Part of a small language model's weights.
Size: 14 layers, width 96, 3 heads of 32, MLP 320 SwiGLU, vocabulary 512, 1.86M parameters.
Architecture: RMSNorm before each block, rotary positions.
Each number is 500 + 50 x the weight over its row's rms, rounded and kept within 0 to 999. Layers, rows and columns count from 0. Numbers have three digits each. The size before them is the row's rms in percent of the matrix's.

# q: layer 7 attention query, 96x96, rms 0.181, rows 0-36, columns 0-95
# k: layer 7 attention key, 96x96, rms 0.184, rows 0-36, columns 0-95
# v: layer 7 attention value, 96x96, rms 0.195, rows 0-31, columns 0-95
# o: layer 7 attention output (transposed), 96x96, rms 0.184, rows 0-31, columns 0-95
q0 101:488504430642486462459437495510439441481462525445454563488591494483481544478526520475506522480564475482576532500503607552507553475516377559601561498540459529501462461415556453520626524489452554533493502483488499478479540581465597535521541508538520512517483488523420491497515439646505483399
k0 078:475539577510425541533481454463499449385459447583558495524522510612465595593492532495548549475431549480472532550568538565500461477540532424610479552613497522462458488505534493446526512419502502519479530454424417547483536502525510494487480467484413497463475566458471458463392511405568565539
q1 079:502511474520515547539558512507448419551472491468493452499543529411572477435536528606462423466471466461403413507473514501393441431557522539515551442457577475524592425416558538478537557535523521445521472532513460506514448508488462615458397493464562516507551484483475466403484575407514423491
k1 093:610434535478546587470359478529439387497497565473496467449469509531447480564541531489373531495562454488524532552479517490575493504369494504557550545493536578441564530503513458531520468506547583490523519474561520518516414547498436405501572581534509479506556506537567494441500442473447550498
q2 112:502439413551530526531484542527496392430471425488437559436540501494451523440537563627477481529507480435496516509515527625566449405494413537486566466478531501449530420484512506534547555500477587525483466561541577443566532503530513537557430487499597564486534424547470499538503417591475488450
k2 101:457528438535519478490441434421535428514510584594548478549458560521460451472550554388488486491452471513574514540412524465508461556485510442666446460551453422474480600458437533546435514472551510516487505470489499520391510566469582469540474539456516561468485530515550489465593448487530567536
q3 076:475506454468504500436541473495558469530493449601400530474526599520495440513436443569524373473529473578488451530500444437500554513448578511406502460430528525528460611529478473488417490578480469460498539563497536463613481561547410434495430587483564450486473476535473465431464547445505519527
k3 092:508460521477527521486408576613510496438502511569541518478433587466504417478570521512538505522424502496426447465502491571564514384451515475512477613520495581559636489378583589554489501516503472517486515499556544446570467483589524404421520495511496529475456504489502531517478552459527494548
q4 091:588389499576567541490500524488502458501469431476540524428515499407488462519544467483567524577469522535601506522419521562582446485472490476549473463545534493500515479486476526560463509451494472542506402601545590500528547428457457443516511478478632494532525486451399510526535370602480545467
k4 096:451474397576494509488494516493451556491491525632382501464439440481560579486539519493437628516509522522513544540543561476538492539499492434541547511485478506420489561515492398473505455523433519500463483469497487479465425500471515461528599467409370471434483543502509520440528427596454410457
q5 091:487480522486468489546444555458461480450469482462558608565523485566509488435568596494439427450522467468458505403525504581469562481527433533572541439554607523458536443473512465486575534358412528418553532564510503499476518574509513516485454529531577624571495420470486534539524506528518511492
k5 098:474517470495483472518478423455551445505473523536408495521501597484489431463520499512523481490539413399466541502462524492446451515492551539578571553514446500472540434442434480555444486414519507461466544536497570556556423553560544558597475487465452490483604537487603504452533356400487585513
q6 073:457427617473425473490515486509461488431502542469548525490517524537423500570473522475409451510408457499442423364496500442421440498527576584552505508520523567557484490469512515408553507356438542422518450496497578526610483488532469407472519536498528492540507455441562537539521530484517493494
k6 099:464575443454440496593528498553523514600378494464477396574535548483466479463564529410452460468512576416451592465539483561489441570492535549515575457483541530498461486463556436491506512459412523510528500528457483538459521386542588537594465476499527440478562573459429490487477454505523450526
q7 112:423490461590470431494508490536454545512521472520454532504624475527548541474481497458457509512588561436494479512562510554566553479574529571500626532462570493498565515486495409471539565490429549497482524489541534541548504498504506533504445474509502494518485352550418424486550400542438504354
k7 102:587393541478482534530375558450498464445499542580485531469459495454516508511508524518540493521448563463484400513534439508496511409487499507535544512567557557498522526486575610545463476521498449564489441447488533503555436532547469435456549536431541328415510549500490501394512520404490491521
q8 100:480516437558551628428439597509401501548447498439514536495470325497548566521475537538529462469536462473535512482525617505491528475492390480501476455475582559464559455466496480536580513544507510551413552421480434491475528537482484536567448490523445548563466494439454459507516485561469558480
k8 096:486515501497540545480497459510492502513556475421508526493613466486576458467431404575592493486473508465440478475419523438444597608455572411497403416555466480425426576516550464489438470500518481485477554541539572484575543474453499427571444517456540465537478439471468605473492463502474566488
q9 093:594523456568511508495496473571469494559480533676470409575469465486505492560428494589387537475474456519503528441555425446532467497418598467429489480387474559467453477577502473493519487556512481458463492409528473593450441528479496492482452514508488437495520594478504479545466583494483513496
k9 104:488444509449538520479508548506510519451567479505527516455539485472502575403494509465534456505489435457437453517417539446518581354509480599380456513464458474561505499530452591481539563587459503493479538467522510462625491464462383436471528436540463439546476409440536516498490574564532458532
q10 094:532525478527514472512550507584527512498475484549564501434489529483479431496428538532551490419374510510495505586526504418468515512468442554486391468557459533536429563465534513488486560413509463457515388563474455501454436499562506520500408513562601506594480505457501549393506488552498366576
k10 105:488610555557404532553538449524481581514482509611543443607460541572437396546529497452466452511569551540499540465475440543486440458569564533495499484509574514508517380489415484611489453481503465535522533577477423475440483477389513464507500525497500458475513560484474522487479435598490513478
q11 093:454582548536543516525537570508554511487386512480450535514496603446555546461499440571522474475405540507480537525477417463525496532545514449499515502474512443452537470508514637437496517363528463490456469409553439506471474473577539566455546415525545476464566517470516622450504504384506530479
k11 106:411491496510458513457490600470522545419559414426499544466409480479515469527481472589646462499480568491542505497470540488488526471500516541366456478526529450502455419546542460553542451445542574524527533555491562427583559447508551389428484463460470508538463393491533552498482503426480493525
q12 102:603472575507555520486551537397473419496599468472489532458449496482458472534532456510474504520406496416482464470453463422460497558469617526473445466438438519435410544493527519496493487471490454437515493491542418444513513563516419513439528498480491534565567610484483389539473603457499447588
k12 092:425473480474453534565604423497466443487503427441466444504447562503502437455478522527527551429485501531458460531495460500492526489628546439460481527534561470466511538481574474551420531495519447450489568492501559438445410453427455459593390432565496425523565448422486548495398447522532557526
q13 105:480552441524536480538561515545518589544563416387466514422563474474538523535491614483605458466381512492458457529505477458467551592497456582580485505528592518550533430490568510556545515428491447537491506469530441485508470502482405563500557503549525570593486537535540528470511482531528445404
k13 122:419519429576514482558475417354493499493495513513523465545522504472592436504430552449457534426501481527572550517449457564474485601437524482547465394558450437473539452453478416502497507508493477455461465483412538546626537492510536567516488508457490473480542540505499547493503434463353516443
q14 101:432401622444484467503553526462537560486481432573528457565475526507486496509535451483489487480392465504530523550470486494492517550466577540403540606449532534451468412465423538433492490532529456494498493491545479575428440506373485407438481528403476439532591596498501542514437499494550508486
k14 092:517438537509483477473427546518445595407452466515546480469496434493498632498494579498524484497459487394447592556518414399461511528453519456506588598456505571470458407487481522522493473576509459573471501462446471445375469501567529452500472539485437526408533555484491457505497446433490474541
q15 099:496532575547465491462427514479468413510453498504582629515455620473418486483447408468549449424473478483554544513533396474445541433545474502451475437445495504490479505466483467502463474549515513416535456560447478463498534568402532430487402539596506483570528450531497556441450537561466470427
k15 116:449517501501496512588415483538471564492435393494467443542503661534528463532582505483464445524518522435495499580550460524485539551485521498490608487481459549517511557459492507552423416447443470534463500469486499453542475489594544492500448522380491562483568518479516500448385387516437566547
q16 085:494488478445532473476499570567515512410489524514480485486531506514541504495491526549457436510574542659511462582473538573505403449524456453489585466567597503508521533497553502583458531428488635525487397490438539546578534418547472466563483566560568567512520445497482533449552455574495469491
k16 110:440440450527571487542464478486504548541473528506501524522471424491570551440487556470472550472438492460589556509514506461509403570460446490487646539478496525537550520455531434534442449466414487471518474526480497506466544534604547543610483487410456574476538608502515515468531351483424500436
q17 082:444487564523529586447444516495562520463526500477551469527546468602509634550595556450527479515440524521488448547479473524459476445466539591603589455508495555535553446470519547437475533508485486568515436527504539537432476499463373442507478593471416526538444467552484395545569470503540553509
k17 101:480500568529483483492663489477490600465535495465448378488568482464519567436502527503549448472506491585492453561455537450429505436469481447395390482457472476454500463566554529458534582520465505499490515471482470514557509503508423543450448484511561481515489380468441504582427573475474451584
q18 113:482592532459539590425468578527485491526491580549550502461501466450486504505518404465506596482574556497557542475495442438433464579493575550463467582497476506523503390568479494429468530543544495576486481506412606566490480447563405448464497565565500514512475512456610547453482566519463449473
k18 105:568608378501605520501507537442479512575524622557515506530524449411538442450507493471491467519538591489442510514550488517408566496424526512441443496522472610562446486536555525516504495487509496478538534553446462505479477504568581497571497589481573531469603478495505544417537420544503564481
q19 103:500569565472515463537424436423549545534543474558579460495464489510445465578500459431507547503573551446595543436614472355528535534509529470517463513554491546462579565512499535516529545552454382537527517552528454464464461455521426489553504477462415550499485432481431547526560518603488486534
k19 099:561484532573497481489441537385497537509440541515472528610509420617521443517433470460437448461469530449503460525537424531541627544427550361544508424539458478473573508501587518456504455501437483456564521491569509458477525605490533503502496539492612461476482549478507518451459539546523470528
q20 099:505574526554498499494515499480529450514458584482486494446539408542534528493544380469463548576449432501475520529649523501465486511564510521551513567464525455466524526461441558525477481526481466464528497555511432525487605528576443611519476536422506466594528581571458558604420593495561468492
k20 092:427539476469564505515509550429570432481460518457510459566551581565457463486503415574564573442447423452480561440400498520589493533526544532547504486507437478426520559522475452543475561502392476492489491532498414485511502573423482491401428488490538496458558576391454521507493448470553545584
q21 106:420491583460590507442451492473547517476585590455477525518529522512556328433496492486556422496477381506585566453530548548505486511446559581475526455443481488489475539475440515536463527562599397488486483522467531484553414538447559483460466476497515427587531558480472430518500498484464466509
k21 098:564460500564538557441517536506483498540428531524511470473454619460491596606493523473443545397539481501425488429502435403423517489366503459511574463610522527477526531422508446508417468380465404495523512460469496514530508479507510436469533572459460472493491525518480402490512519451541499468
q22 096:411455452544420562529531407386482532505490615486460610548455554571490492527503620520444472446493558503485518518515507472530531554486506418465485437484374471446515521488614550519595498440522462471524468473497522578588521515429496505511433548527534470523507524469551545561445474576495460511
k22 092:541500522509484457473553455551577535524577395411472483542515529572531531477526418545484466489529484542486442425482487512536451455579590541527383586457535416485458482456535523541528487487568542468476594517579505505526510522539571483494471562487543484458422468477539522586487404448546349556
q23 101:390532548529469592491592539477531460533474524442437507447547584567542473486478544532478471512486470494533421486422441537528589530497550447544510494573396518514439478514517597490470624499438509456550470511487535465450477430533563456500602412414558561495457531519481547569472451541419458511
k23 091:555488427578524523509461428539545590602455494528552412536479587549470425503541478427514498507554489510637485504528561455455552438425514543486532503530549511429568545475540493537488552432536540604553569457480588520446536504558433481486488503465530432507495506491453582546578489422403490497
q24 100:493578509481492463545528405513456533556572470542504532562445535526464458462511539568426448416483616537505432492444591457575535425520465504541411498440493587467437537539546567547524577444555459510493467447538455495466461480633538569442486512495490563529499528471394528550542507419549479492
k24 099:506476480491490533549452458484466494547445544490450524548554490539401430523466517429480523473534578493532526456577537510505495505528599423587498471436545461510507581504442411561413439458410551502453524467614546536548495565502502412583528482514462468454542436621556563451439454508423443496
q25 101:470447542484564576551534578490540499546459423471513436541547450484416599453606564401428602546500499421432522466493494486524535552552497495556442510498489526525537513513438449438500444455479553439541398438573475525536505512521629468515468508543524486495496561441390462441526556527473534524
k25 101:517482608445544507575502523503484437406476405467408494518468474419486518503479447488531541535416490646531487456464395493471550605490474447520544450486534504488480466556471604577498542521481572432553490426503476473479473489508524446505434477494471482488464514592501593480561497567520404415
q26 104:526506489479584537523556513463481442491571508452436598518515443496456490554470508526486446469600587536537511519485466471475485465512550532409534605507564570585530536504489558439536462475478515428477459590580456518519452549441425581440522519469419416462443520538497563430501417569446588572
k26 101:431548497524433498516502494598494504444540555531506513486430564446558501486385599592427496551531638494509486526508509475521518546435485488532506541430530510467523422467516550495529514524485472479348518460497510518435559533502444629509471566406458433496511543458574494521535486559501389502
q27 107:547511455560490454421537606423511425471411590521526431488425499532492500478544571449493412475480453501318495546470495428574510521475589524588555516535531531511496450501533543491492548601454533509465484513504451454452526512486501481516515521545473459544500475543543469541513462559590594602
k27 112:604524496509476395564562434496570499461537546430523406495454485542516444461576545394434493511485384469552496453544555460414429476487472491562555490524462592419508484486465468518517485534568521529432524438447488533523436525486492526552481399389432467453481491459530473506520390558478505502
q28 093:394518547470456360515471546562466463527529538635404507557551576490523562481636467465461469426504530489478531515586495474541463554500501525414480519461513547477503511441566541434526440555427493560537563515501518464441482588493576526448499539479444492589428524547491468513544458458462518525
k28 093:412582575498393442516498538522519513476512571470467575536618476583486631513483511428452460507552489360428518499475478503490548541461554537504560501459495546531474468589592516449463516513477484411428576484448570482456481523464571506482505450460507476499425489549538500595465488452567490489
q29 098:427502504575562398612570503415500487444473484532421528592477509434486511411514529536516400438494573438566596526473561361495507532524494457539558577518462471567538507463552428508499499531521585566575458454495542519468508460508499532524415473541441528570492491448491463507489504521585483485
k29 096:471538509521457428585418571487534548515571516398441551555484483550536573507468604486508493568509528490459484515549473463504371444547537509451493553633534454505484502586499455489539502490527498534515534631561491441533443452453480438499486460426427532393486538535592486490486515553465431511
q30 104:432572476498484472468477511489428567465526508425540606475464553533546550483448469412450434463511553458530457456471598485514522411500492501529562489498595495426556518495422528428436602535475413537494514524427502606446389533517570497481354488477514471485481484457540508575501461549478479517
k30 102:495511444493478529457477566540430535501547640477566497556490435479466426503551535563479481491542505630454475550469493428448463495409567503507554587528540573526465571478490403435580503468442528504480512339466528460463514573480482481521541500532507426472497404475480442508515483434555442520
q31 104:537481516460435409491547558516572409482469523516533589413502509445524462534484535476451384523400581437510510474443523463498504613530480464519450524477467549491516479464460550499416622464520510410569566499563513488519486522480522538522564585488507406506483506380410532472480458577557520502
k31 110:469474487561394474530554540550514513490572474406496508448466525577411547437457483487589435565392519555414497425501463505502557473472481502449488557499523551497498461447519479507495490608505515478526601437484584455447403533565440417503603497565417469441476529459432476521561537458499528508
v0 115:555461427390435494491469481494536564511573541439547485557460549547449460434504525539478494546482420553464504503413582522513474478517524497619505535475521386596449588535580481513542475512528539495521464541434534513547534521595463457491483477526595548496525471397570540489487481487448591613
o0 113:526526565543454429490574481493525556507573514503480507559514497515493508577517451391510568428468489611502502524565513464465491526544612581548521494584497506544497565496391504535463548613468475566657527560487454458463437500451531482423500486529497507517549505488441489485506438456567568402
v1 093:447437420566539467493559481457539523586605508485547522529446530492553505468554512537524490442552452538507473561533442449401444568575511500481523581514461579542514493413527550440488473512597504497502566472519488484497392481503501401442488539438563583457447485554420380552502434473456553536
o1 095:535491455556492506462516640543505471497542505533477523477450610406373486491433444506530392447436505468516518486408493501416563429507492463442453542485512463439483518545537489553496539554572448521592488454515528473520437488516496547551435579471483543563612527527563549538468571452589525498
v2 104:408475429447516472521601556491429600496487418606574566473536515549509485471484436538550542500583584546406525467433447477536428463507526444457495556556518413474443507488419442513508536420485403498456579553432474493482455480453488506485407469508431573489482483513491518456501530525461439563
o2 103:454491485465572525505464470535539573536482464493379507530539481557481537586455449509532421434505543508541520508470434470556435457478517524524409461441500390460460560576533474480473457524469510524554531511547581465493489482550611449546536570447490533485487366510501440535506633451384443520
v3 097:557486485537505553586481479447492495479496433461511362440499523482503573538539549483443429383580509439572505439546559520370524524459450512466485563548570555497570452526522460487553521535485523400533422488476465593468615561448510492527523543459526476546532497553493466524521471406514440557
o3 101:456496526520394547481543432509465503526513486630609480477555593423481487451496444512529563560542455468427455447489536507481441465414422430541459499580433442418556521427457514432584452543555508521511513493570424510489561475564480516506542515600535499470454504478571592493503428506457500493
v4 102:439559478428506528531488508474508417507445543536505510567469515480373461461486475504477547577523361617503446429481568513484444445469557441577482482641485538491535526448512466434496573581552547487471523527483572547425474525495434530489390438476536410521471478526526498556539540459483484483
o4 108:601479516480596554520475497606496542451484487527467477554524448381470500385501459499537511503555490440467459461536506484492484506471499579467539564481449515562468448460522439555517405519577618619548525521566498527487492428547513422435511489456408573500470511541463535593575492530472461437
v5 096:542471518437542508413475492559498590485487476557471556440466508557430493505395568454456564565636492546558452514517463483598552551437461492495538442445437420560436560466534528485459554522492449509477569546507556526511544507552436542479441449386549465498481539539538589529529479487449597484
o5 106:408504545488546452441473434503521503602532422370517512637549543492469533510470494448454477405568532475508551459489470449540565586568447529465545503481477424535485489439484423555520538442466532518428572512490509503522421582500483549420508544458460565487473599522523419551425530495522537481
v6 114:488537487434556425498621521521492508536488479484502392573348536515473430541560381450500455439542478524473467487524559520599517486526532563527490439481500498541448505467493559445595475457467529528588544511418632462500591462485430438550445514469517497456480495532510549531498562502484544456
o6 113:482548531529478453553489462482549540429529575464536573576535458577488453460480459472419490469580556420558528510471583481460486471471556496420524514486504611464496553432523438542460411566589435490470523490520425364499513529498627472489512421491429564470507473476486478550464463470486469599
v7 098:487449558510528455506471478566526384557532482501525527503424425575527500503562558445531500499548500557437491588476456572447510426524490533478531508449590448513586486532417557486525462568420478466492405526484550458445525568469520358419413490450568550524494577559519523442483536563522562485
o7 107:368586595469536524414476468415425490470514505481466574442498479471453559538492478489588494590561577500515499547568477510506511524550489446455505471549495477502526555534521502579468543560522461571431441437521526391623413474508487511485607474541458458559597487499471508519541433483495555530
v8 102:467533439641533482577560499552521461575552549464475534454485510512574425526454490452479536517454561503525452542585491537481569504433499541490593506488524538488428547518464534528420423554504534416564512529460432441431457503535544641489453547519454457460552426508491567487558486456497587418
o8 106:511501425601498473559338591512481491539528566495547554499495475467451549519493467554543566459457510530508535445494460497528522509491499495476492406465490565518519501558456494469531530423539547627400531460623476531549525540442417507517412546453501417518484493530457528504453414404540419493
v9 108:525347472594447510503474496583398460526490470519566371510537488445592465520423506526561423513410505513538554457529536537476446492624551475546494523534491511487520511484546542472482471483490502456476404488459426499490559456558505488478547501562537411443522439558450432504434497499482439413
o9 113:460505391488406522590537588494521431559540606468515513509456490421510560402528498597451497498462557523459522492438479499517462488485474503538407501519534589399489530468465471515421415567458469461559439488518428440523549514598496563519555543541568475555499541530492399493521465588510479464
v10 102:444451501501451542467486537429495597495462534492630476553434506428488499521479427458590507456456503646482514534566470398522475599543560487517436493533538494509487537487533535552532435525426500488513376474484530442421477583542570466438478474536573555495439451410511474490444545509473454514
o10 105:558512469450434524491452499560498503476573493418534440485503450478504458546445449473550542524481568387539502552506560485440430511484502534587377537484504574464530631474420441526550548470558415468447381498496474517588484422449570514440503532531463505501556524505478454409558549537477542460
v11 105:487550451551563478433488497560543450595532460591488458517483480615345497477481411400616409456474454564570514523468511439499446504489477548592486549503564516417464469484508497492525477531486452564450534557569470495500397563460430489468530488477509522507486543588507576501482543497526486511
o11 110:495566447468539417423488497478492536566523491481410387506488454484498424560503585469529497545552545404533511436499574490467511563535452462460481519443456427495542443554467433498405417574503459501520516569594570517592532519506487454521444461485522503581426579500471618499562515445490561477
v12 102:416576558482487503471490487439407461522530486522362549505586488535511412531529552600465351441513481504572502568500442468504548486576555473428418495502473461500502418513532566524497454462467481397541479502519515476592515509431548450485531530471561498494475555546487519473603482536514597485
o12 103:539435532516538466468552475523487522533475511404482482511424478529464450447493506482483413592484655512380532524505418534581433474449579460440505560518543431500552472508524550456490505525469405571521420487532485490516460468487438499453496495499521436458417510462564572443441561489518493645
v13 097:495603549558551556546494520552458467583458468555529561437484496548493438446503472463534496429562486420445555564440568490599513399511623543456526498565455554478508472472487473460478504483541500550482556571472473495519462507513463566548501453521563648518509499403522462459440578528529585448
o13 099:501595470407460482564505430476456469429455474478503454486513495558485487462488444561543436579495526459474547540502480327513500544563567563450629435537491525563472469510553545530444526465485506568639492459588538499481556591535547510559468547438536539494471548488433540544479539484491528512
v14 112:477481525488456444481476464520449498417468424567343467463542472538509404477494512435533459499523502466436480498520500501568559551514464503543497548451468474517473603453462550464510429545488486533535579639439461540458532555516506499507526508652508421578521496533426375497456562455512470506
o14 111:491551473474596521555536433546579512597538601435493521531484558542537505497570386493469513495543511507572503496504461496480550516586502500551478535555523462521580453519487548534425447466444537509461493447494495529543600516518510487506474434550525512659485441588631605529468464543481465548
v15 098:551500508488504424586454516429540432496506579466470396454501439465486530501442473574442568475456447444515509545423459474531518504461527500493531453430468473503661446508568533523550503516496442592570520496605554491579500491358475479529493545487517472517564393502501457487493529550441550432
o15 097:476503487514548474460444508451472425516435512559532521507546636552561525448465504494382491524521497499457400569519511630533443542548597534511548560440549566502471508495445542450474451601583537494498487503402526512493462496520508546540463542456428546555535606444581571489467432456498493521
v16 104:474531487466521560536484496531557462487496453500506483432566531453524392522397545551506559538511475466523499570555531528463538469587474444407531533497494509549424402503542543412451467568524433535510395498528569442480362504434477442521521468528539495537472526555600496501525616472436511598
o16 108:502470553487448515464510525538484510532464532477421538488520475423544556411453456463561509457476578499394332483516491432499499522583555456572526554495488520474468513514457488512501525429508507497429498601540513536487471511556550530597477531460529476611452452472378484525413514547575574595
v17 091:529528520440518465474500539587483529457452572510477515534487542439523435521471444512482514433530516481517401514586508519524558417487463583513514599508532521509542520482521506496671471384472507524503474348529495537441497534505506456514569532589379565452500474596504519501497462504564450421
o17 096:475504458492413387602596540498581513511516417542452483418491526497472526459424455498490589470594525422530439589495546551431457519488550438396524465476499511476526526474540554459517446435441506467452483541449551413545583574489435462452571433428494522468479473525479476493487471525529409496
v18 099:466486451527435562543530503511360428554588478548500444537511489499454527451483540446608541468494483497453545566521521590524494589540491594458527436505523480406452578495642501421557476506438474475518488588516451488500428452406475456460496503487522481516427446437437505465565472538528458530
o18 107:509547384519526473516491445483561518597480514422472587442469560531564573514537647432503461561560495453524478487488487419441457473536534514596450542560570502444463584519520490592475473540540514508499537507551396500516506413499449518526601504498594442518494528533509566462571572476499508476
v19 101:440549442632506506421454538579456538514588472480562542468459484490470462512506506589542379435549496469478482546509508528562530436475467568467596435400584551488524505536581516578569500442564347447539509486498434520424461515483528492554496534515441460513518524497483454520494470535463555503
o19 105:617535535524456507544543420432469549581542462515563507489405513489410536532463573450526539537522510516526471573453403435384519548471532436458482432495462517465464536501499453451464537616473515466424443473550578465498437535553415426592494614472515468424467509502518517502515476510508508556
v20 104:510510582490463499467497509515489475429516466476494571572492431543445606481418430452412517493463471366499452562632513562568417437506491468549504554521424441510527551492488529492566525481549469537516454511563445503497488536579496476439475531427467521482488415412600429601493459517454482487
o20 107:463484461523557554516483492476592377456484488522503476412447534473468497531477494482489567582590508488499533519489504443340469566575536598453482547450532466554514460513463495465476497479475622422492466514440448511539411508514521508392490539500524546440468501498396490409456421405490507500
v21 092:546469520579501384486523517508500527394467550498531515475515440418410470433555463467484545519510386446440513436462531489540553569520469550483576516474447549584513449526535426571485408549524547439566581592460631523539496498519474496469438509534557551562454570575508466476515471475528493527
o21 095:503581467496456607437505514480425549475489448478518445564496612594485567447479506435459581456473489551550467458602523548446465352550491542509464545515448555506472504461609516480483483450499429516541560467481523519541488552444494512459542524512399522526472549564541509547418496536474620528
v22 091:387455583512523549461445480530520520393489513632505589554527445549576444425494467542477520482457451608541415501499502524434514561443562518517464498523552465542467485491503443501493548537502530472385509512589506522482593495452387442545517501474515490594487455466549574572507469533559530477
o22 100:482374490358504469450573500541462517502493471573469423468437526528498495587596553437468478486522536417439497514408501532515494546490505501537460540488428508606425541419573558514428545463564560485475421457547443463461455541521542515372529514508446461523423503501447523519554504478517462469
v23 095:510514452436463488484528525461498503427525605458440411469485496434567591531449445518570548502486618456492437500387567600489441463480579576501456523548487521454530455424581505529480517513519478437528535510552537487528589530431513491457522449525451508573502522386636477474514526512533477544
o23 104:425434472501478521538499498534444485507486474510566535503554601482496496544473526488456503505593452553484477576514525515511452456575561593549589472403456506519372503513602549530480430515526475526473476575574503564448622453480472458479521487619515523535513395467478447392533538488539563478
v24 108:509506527509577434553467490483524462476571482463521469521542540509573540430477607473489562536409551510481503522521451514637545465491521402533498468495445466497376538590517503569476512439475476546491463520509448486591430590514488561554486417478588476416559522434492522429497422410567485517
o24 114:492484477479454495489447537525445368468444464436488525457483491477562526528420516554468585410435527531538553462517470488515423560465442516554529503535574461560515489534484412516411518513411594539618581455477550524464446538369542481454507443491521416520527432432555496463487472486532580501
v25 108:470461574551431544457471557563585428423551538597549497504552490517484566591494475562574544512456545532423490432493479472504482486557480561458566512520532446479486510411501498502462414488481438569540608613531528514490521477485530552477561572518632461489601487486487524515587438482506487442
o25 112:355553479474537509520553571516468465584603497516459514562491574561557473565541565463509507546455496554535476453423505551527534475485492561569538605485540577460477444553549505464530532515494494481454501494618537562548511579499512532428555494394601478541564528378500505540527466496502455487
v26 100:437507377545498523558491483522474508513470535459490480478414442565549461461480537434405554483513580389501461472533463430501577483381486444428468470527635514504464497527490489492623496403471570468521513492437532492501475445450465461542435527482507520499522500643566484510556535501510431518
o26 096:476506399460453465514568482532432564451389572481529533517403552561501479537393501479532526453428460453445445478539547556547510513469480510430496511486481392495530577427427507503515544483531621575427561532466446399526518524496463483567512561519500512494454460517479536517548434419426425541
v27 097:542409454511496503529505627444533524577479571516444341525479424503531461473564426486471578473505421532531485477471504464455487477547553475578574540462512548500544528467488486488507423550434483469504494581535454504485563493461474554500405440431537573583568598518538478523571452469458473428
o27 097:477537471522476420487473457582403448463471507552563481504496538566427505457503501477596450484536516391526535468529502573489505572498479499489557461405532533508565467574505493475536452571546519558475430527525410445467595569565548457474573554496457396559548567548527402529525517547501614510
v28 102:484529494479492587583540460470474495483505461536500470545443516442547381433482453499631407508471448507431580522474576464520538514437458455476537471465495523437520503483446552530564491426544423417554542504551474398507505531492440464472572566462564533455446507589571477406521574565554452518
o28 108:460472534471506572594495470498485560541475517534489487522384465482525504480437455512458470445496551462600488456552551491537493477532548520447573479462594440509518611546495419498509589562509444442542458504558426484497496462505460530566484490480403477557416504488476646414478483602428421534
v29 107:523529526556505546477550449405551479568370514535518523460525509527483581394439505548447423540506454431512417509613485547452582468535591524517517539490489528475543452441457551466529540520492463513556422388510394529429536501552501449525454448541456499485481483485534526438417417531562521550
o29 110:452456479413434446533470462510529468542497515512503489535580451460489533466591538584617501446459484420411500534531458500296494504583520419528540484527471468453392457525534576453519536478470530505548430452539525447460438522475466503473510468507454542461471536527581456426465435484512452525
v30 094:475545473558508547511529490434487450442475567662576525491494431493515432500492539562434581490423493502455545479562551622484427541561466502553460550554468467431446494519499498440448482468406582544394499477530430544512520543577504474565498482476453595531541433560531479492484563526510553539
o30 099:496443456456542394552510508476427488503480550526500507533511529545562506512446513504519433498460485440539409477514453464533481459591493469523370512561377554575552394607516519542522531461460452483555581539475496486496516582505563604472570530525510451495461472557415506367519497458492447485
v31 095:454514557554539475515515531460536499568594453568427404472520597554495454492485469444521515392607498618514553507522546565418481417458498491422538553566492492428540562555493488513566509538480498437481500524509588468513482467469537430555472499632520553504529429532506472478531465572484552573
o31 102:510611497536432462574531551567474521496439539527428560486547511495467494538525447528482526554678476487477523468504453431585414463492478467486460498587502501552444506548460521456562528570602489572496414547525590519544449479474516545506552484483561486593395540471525546544528510482498453588
q32 071:565512475508475507524553465408558563567524519506548514483515568548421466548553432401541513524578512547522521542562376491486596490500545462501448526518436550466435514509502440518472481514530542468580526458543439539474475466517432496521498570429484414475521521536444451497685540455507521611
k32 083:538424557513533504500625481538503422458466391489495419496515427477508459478522606505531535465573538427505501477530489543444390488581538477536502496484515527514620517492384501488449579513523498558512489401517485513585495454490466503483563501509481507410573477523611504448456505374500552513
q33 088:464479544459624536398497599565430432485394461515507453450483430490494549464454499557542599475571477507568507547504546514545519449526450608605550479524594508490538487499462471566477470451457589536538486504512511448433514441572532474537467455598517548503517448499497528560448478412507560491
k33 087:474525566579527483494584447585530519407589458518486578492528456497537427502551542532510472530560458477419507419503617529480461460560456447427486533506460487504447504566575530440486521407497529482498540504538461529393500547470550448509479533482584493568482507518528410457408598517549620513
q34 075:490512442533554455487507519514461394471387467568485521456556541522530520413492502541497399505492555574477482525550559514498495534584457476657504438512527537514480439515582508503468558564513570494528446531462563417578559470464561566544445519578578473496542556457475590528540558518480560423
k34 066:498573549523439518493511474461538503539482537471511507385462480492457461413535458474494561525417416467516511563568499505543475425515478418499598458411505516522409436512502496507521454437582494465472427552551425513463443536531542535502532504425440545498453529468411428508437644580405523544
q35 086:505489516483438435463455524540496451421469503414490506514484633517518539502461557573548496427370460452535543387396554582527431489497433569520526543490566452566532369486447503496483575455414435521505551531506603543472495570488524539528504478533486506520496487491512513546429450523571485513
k35 078:555539497463471564501460602422520525584529599530419506515433523484471511494497543497542475434351476578507429525489475469489476593460543502489454507630449511506549513489503591507577494582480512466553457438517573481628531548527442450533475528517447505428514576475492563471549539478469448459
q36 095:415588461480506443480438558641385464484523475451499555475473483500527573464462510535539465444405452495604519460474564510523507531485373608554497431485601465573569440497407484472484534529480452537518471506505510457491447541519565535471540518544492540535511500492572525501495458546487461386
k36 083:430506555556458506509375534413498575585538590492379443526486560441482615543478523584508505476525478496517502536521485551453497535459479475520527554531502474455520477462568453538531507484481481404557571516506516496616531539564492448559472444540454448447499565499499547462444408465571386466